config.yaml
n_layer: 15
d_model: 576
n_head: 9
n_kv_head: 9
head_dim: 64
d_mlp: 2304
vocab_size: 8192
activation: "squared_relu"
norm: "rmsnorm"
norm_place: "pre"
norm_eps: 1e-05
positions: "rope"
rope_base: 10000.0
rope_fraction: 0.5
qk_norm: true
attn_scale: 0.143
bias: "none"
tie_embeddings: false
parallel_block: false
extras: ["local attention windows", "gated attention", "value embeddings", "a smear gate", "an embedding shortcut", "capped logits"]
init: "normal"
init_std_qkv: 0.0291
init_std_o: 0.0
init_std_up: 0.0291
init_std_down: 0.0
optimizer: "adamw"
lr: 0.00119
beta1: 0.95
beta2: 0.99
weight_decay: 0.19
lr_head: 0.00568
warmup_steps: 543
schedule: "wsd"
decay_fraction: 0.588
decay_shape: "linear"
final_lr_fraction: 0.0
batch_tokens: 262144
seq_len: 1024
doc_mask: true
train_tokens: 1316000000
steps: 5021
dataset: "wikipedia_en"
Each number is 50 + 12 x the weight over its row's rms, rounded and kept within 0 to 99. Layers, rows and columns count from 0. The size before them is the row's rms in percent of the matrix's.

# q: layer 10 attention query, 576x576, rms 0.0505, rows 567-570, columns 384-575
# k: layer 10 attention key, 576x576, rms 0.0503, rows 567-570, columns 384-575
q567 087:60 77 70 50 70 43 54 33 53 65 18 44 48 60 44 50 50 55 45 68 37 64 63 67 66 54 57 59 42 51 55 59 33 57 29 48 25 53 51 30 59 50 66 46 40 50 43 48 43 72 40 31 42 29 37 47 44 25 54 57 42 45 48 54 30 32 54 44 63 48 46 41 34 42 38 72 48 40 52 72 42 51 79 40 38 71 57 69 42 25 52 55 49 69 38 41 45 20 28 50 51 49 49 60 51 56 57 45 38 57 69 35 52 35 45 49 43 48 56 32 52 46 36 40 28 59 33 50 73 69 51 65 39 47 46 60 61 19 67 51 36 41 49 48 43 51 65 54 58 58 33 58 50 45 55 39 54 64 45 56 46 52 42 45 59 36 54 70 42 32 76 61 37 68 39 64 43 38 29 70 48 51 52 72 68 23 44 71 71 77 62 58
k567 102:30 63 62 47 41 49 38 58 66 58 54 51 59 19 36 54 54 37 49 49 50 41 50 59 42 62 61 35 43 77 37 44 40 52 45 49 80 78 28 67 45 40 52 32 37 53 56 62 44 37 29 60 67 55 26 30 50 52 57 50 38 50 48 48 28 47 74 59 45 44 48 30 30 48 53 49 31 50 43 46 56 45 59 31 63 44 59 57 47 29 67 69 55 54 69 46 70 33 35 59 65 45 32 65 44 55 45 55 63 65 55 45 48 30 43 58 64 37 58 62 38 49 44 66 42 72 36 67 37 38 35 40 37 38 37 61 48 57 63 34 47 51 68 49 51 70 56 66 62 44 37 35 56 49 63 42 46 28 68 57 30 55 41 41 59 44 37 40 54 62 57 69 49 41 49 43 82 63 40 49 25 66 40 53 52 31 29 67 49 45 50 36
q568 107:58 69 49 44 46 70 52 51 55 75 65 41 63 49 42 43 72 51 48 44 55 57 54 50 55 40 58 36 46 50 58 70 67 48 50 42 47 49 56 49 39 55 66 68 14 43 43 65 57 25 45 61 30 64 76 52 63 51 45 48 51 61 55 44 53 31 72 37 50 49 52 63 44 48 58 60 29 50 58 40 38 43 28 49 64 47 58 65 51 49 54 61 25 27 62 55 43 41 39 51 49 50 37 47 62 51 56 51 66 56 70 44 30 55 70 55 42 42 17 47 44 51 58 34 39 48 52 50 67 39 57 54 34 56 60 39 65 46 78 45 59 52 75 49 60 56 50 53 51 59 52 75 68 35 69 45 57 48 32 51 46 50 49 55 45 24 54 27 46 40 51 24 55 25 56 44 67 41 59 55 40 68 69 69 37 50 36 61 41 59 45 44
k568 107:46 66 57 46 50 44 58 35 61 64 49 39 56 46 56 77 48 29 59 44 38 59 80 63 68 54 50 30 43 60 55 18 68 49 42 45 59 55 50 71 50 49 49 54 50 39 61 40 56 45 47 35 51 59 69 79 48 75 37 61 33 72 28 42 48 43 55 36 57 46 54 64 28 57 28 54 40 38 69 59 47 45 43 63 32 37 40 53 57 40 57 38 42 33 49 65 48 59 36 67 48 41 69 44 69 63 62 48 52 72 38 46 44 54 61 56 63 32 46 57 54 56 37 53 36 33 67 78 63 62 53 70 49 54 45 64 54 37 58 49 40 52 63 49 64 47 79 42 48 45 45 54 27 39 62 26 45 53 35 65 33 40 41 52 62 53 50 36 56 45 51 61 57 50 64 42 42 47 62 61 46 47 56 33 65 58 41 41 59 52 38 51
q569 103:63 54 14 20 51 35 49 33 49 51 41 36 54 48 57 70 70 49 62 58 36 61 23 68 68 61 41 34 52 48 63 53 55 46 58 85 53 64 61 45 73 62 74 60 56 44 24 59 28 73 37 57 34 28 32 53 34 43 31 44 51 59 52 41 45 64 60 66 74 56 45 46 46 56 47 35 50 62 55 74 37 54 49 43 47 58 52 53 38 56 45 52 46 49 49 41 46 68 48 62 66 43 48 71 62 39 49 54 44 37 34 48 51 50 45 51 54 60 41 42 50 43 39 60 50 43 54 70 59 43 50 54 36 41 60 20 43 64 35 80 50 50 58 48 50 29 33 62 35 35 61 43 65 56 33 44 38 54 47 45 72 43 57 48 66 47 42 44 68 48 62 84 48 57 58 66 49 35 26 46 44 38 40 47 59 44 45 80 41 64 56 37
k569 115:52 61 37 48 45 53 49 56 51 49 67 55 49 30 46 38 76 25 75 50 61 52 39 72 67 46 44 68 50 74 46 43 45 39 66 56 32 59 45 59 75 69 44 64 40 50 43 51 44 53 34 34 63 49 56 56 58 45 35 35 50 43 51 41 51 43 66 59 64 57 46 48 49 42 22 62 59 46 23 50 51 77 36 50 57 58 56 53 52 37 35 41 61 68 52 40 45 44 59 53 76 42 68 39 61 55 56 68 46 47 39 57 46 46 26 56 53 46 35 54 56 43 30 69 46 45 51 74 55 28 50 56 60 26 71 38 43 66 62 54 57 47 56 50 56 45 57 45 27 38 52 55 72 44 65 58 39 44 57 42 36 65 44 52 55 43 46 40 60 41 53 38 69 79 69 47 40 36 43 36 60 32 63 41 50 41 25 54 46 62 48 48
q570 109:51 53 66 56 43 99 60 48 39 40 39 61 57 50 54 46 62 32 51 40 60 57 49 44 54 58 35 82 37 33 47 59 39 52 47 34 50 57 37 41 38 50 45 37 51 47 76 33 42 40 44 58 43 51 58 34 56 48 52 54 66 41 59 56 53 52 52 34 38 60 33 40 52 37 53 71 43 48 23 64 43 39 30 67 69 48 40 47 73 43 43 72 61 68 45 49 59 47 43 33 42 51 58 45 42 48 49 47 55 47 44 56 50 39 45 62 46 61 72 24 61 49 37 43 61 38 45 28 45 38 60 55 60 41 57 48 74 21 60 49 46 51 73 45 64 73 19 50 57 47 62 52 65 29 47 33 58 69 32 49 52 68 42 47 56 55 42 46 54 60 54 50 35 41 59 60 30 65 55 48 41 49 43 56 51 62 63 46 44 79 44 65
k570 112:47 46 71 62 50 56 54 48 51 80 43 68 32 47 45 48 42 55 41 52 57 41 39 27 52 48 54 44 58 19 27 49 71 57 62 39 69 38 36 65 55 27 41 41 41 40 80 52 58 24 68 80 51 53 52 47 66 43 55 70 78 53 32 70 48 50 53 41 38 60 48 45 55 59 54 52 42 58 48 49 51 41 54 51 63 49 38 39 44 37 41 45 46 73 58 54 59 65 49 59 43 40 43 58 31 44 38 45 37 69 30 52 49 34 59 51 32 56 76 41 52 67 49 43 42 80 55 36 39 33 37 64 33 46 46 59 49 48 53 48 48 60 65 50 64 43 46 47 45 48 40 52 50 40 53 42 65 62 56 57 59 52 47 07 62 40 43 37 65 39 66 49 40 63 60 47 59 58 43 48 34 37 44 50 54 74 46 41 40 53 68 56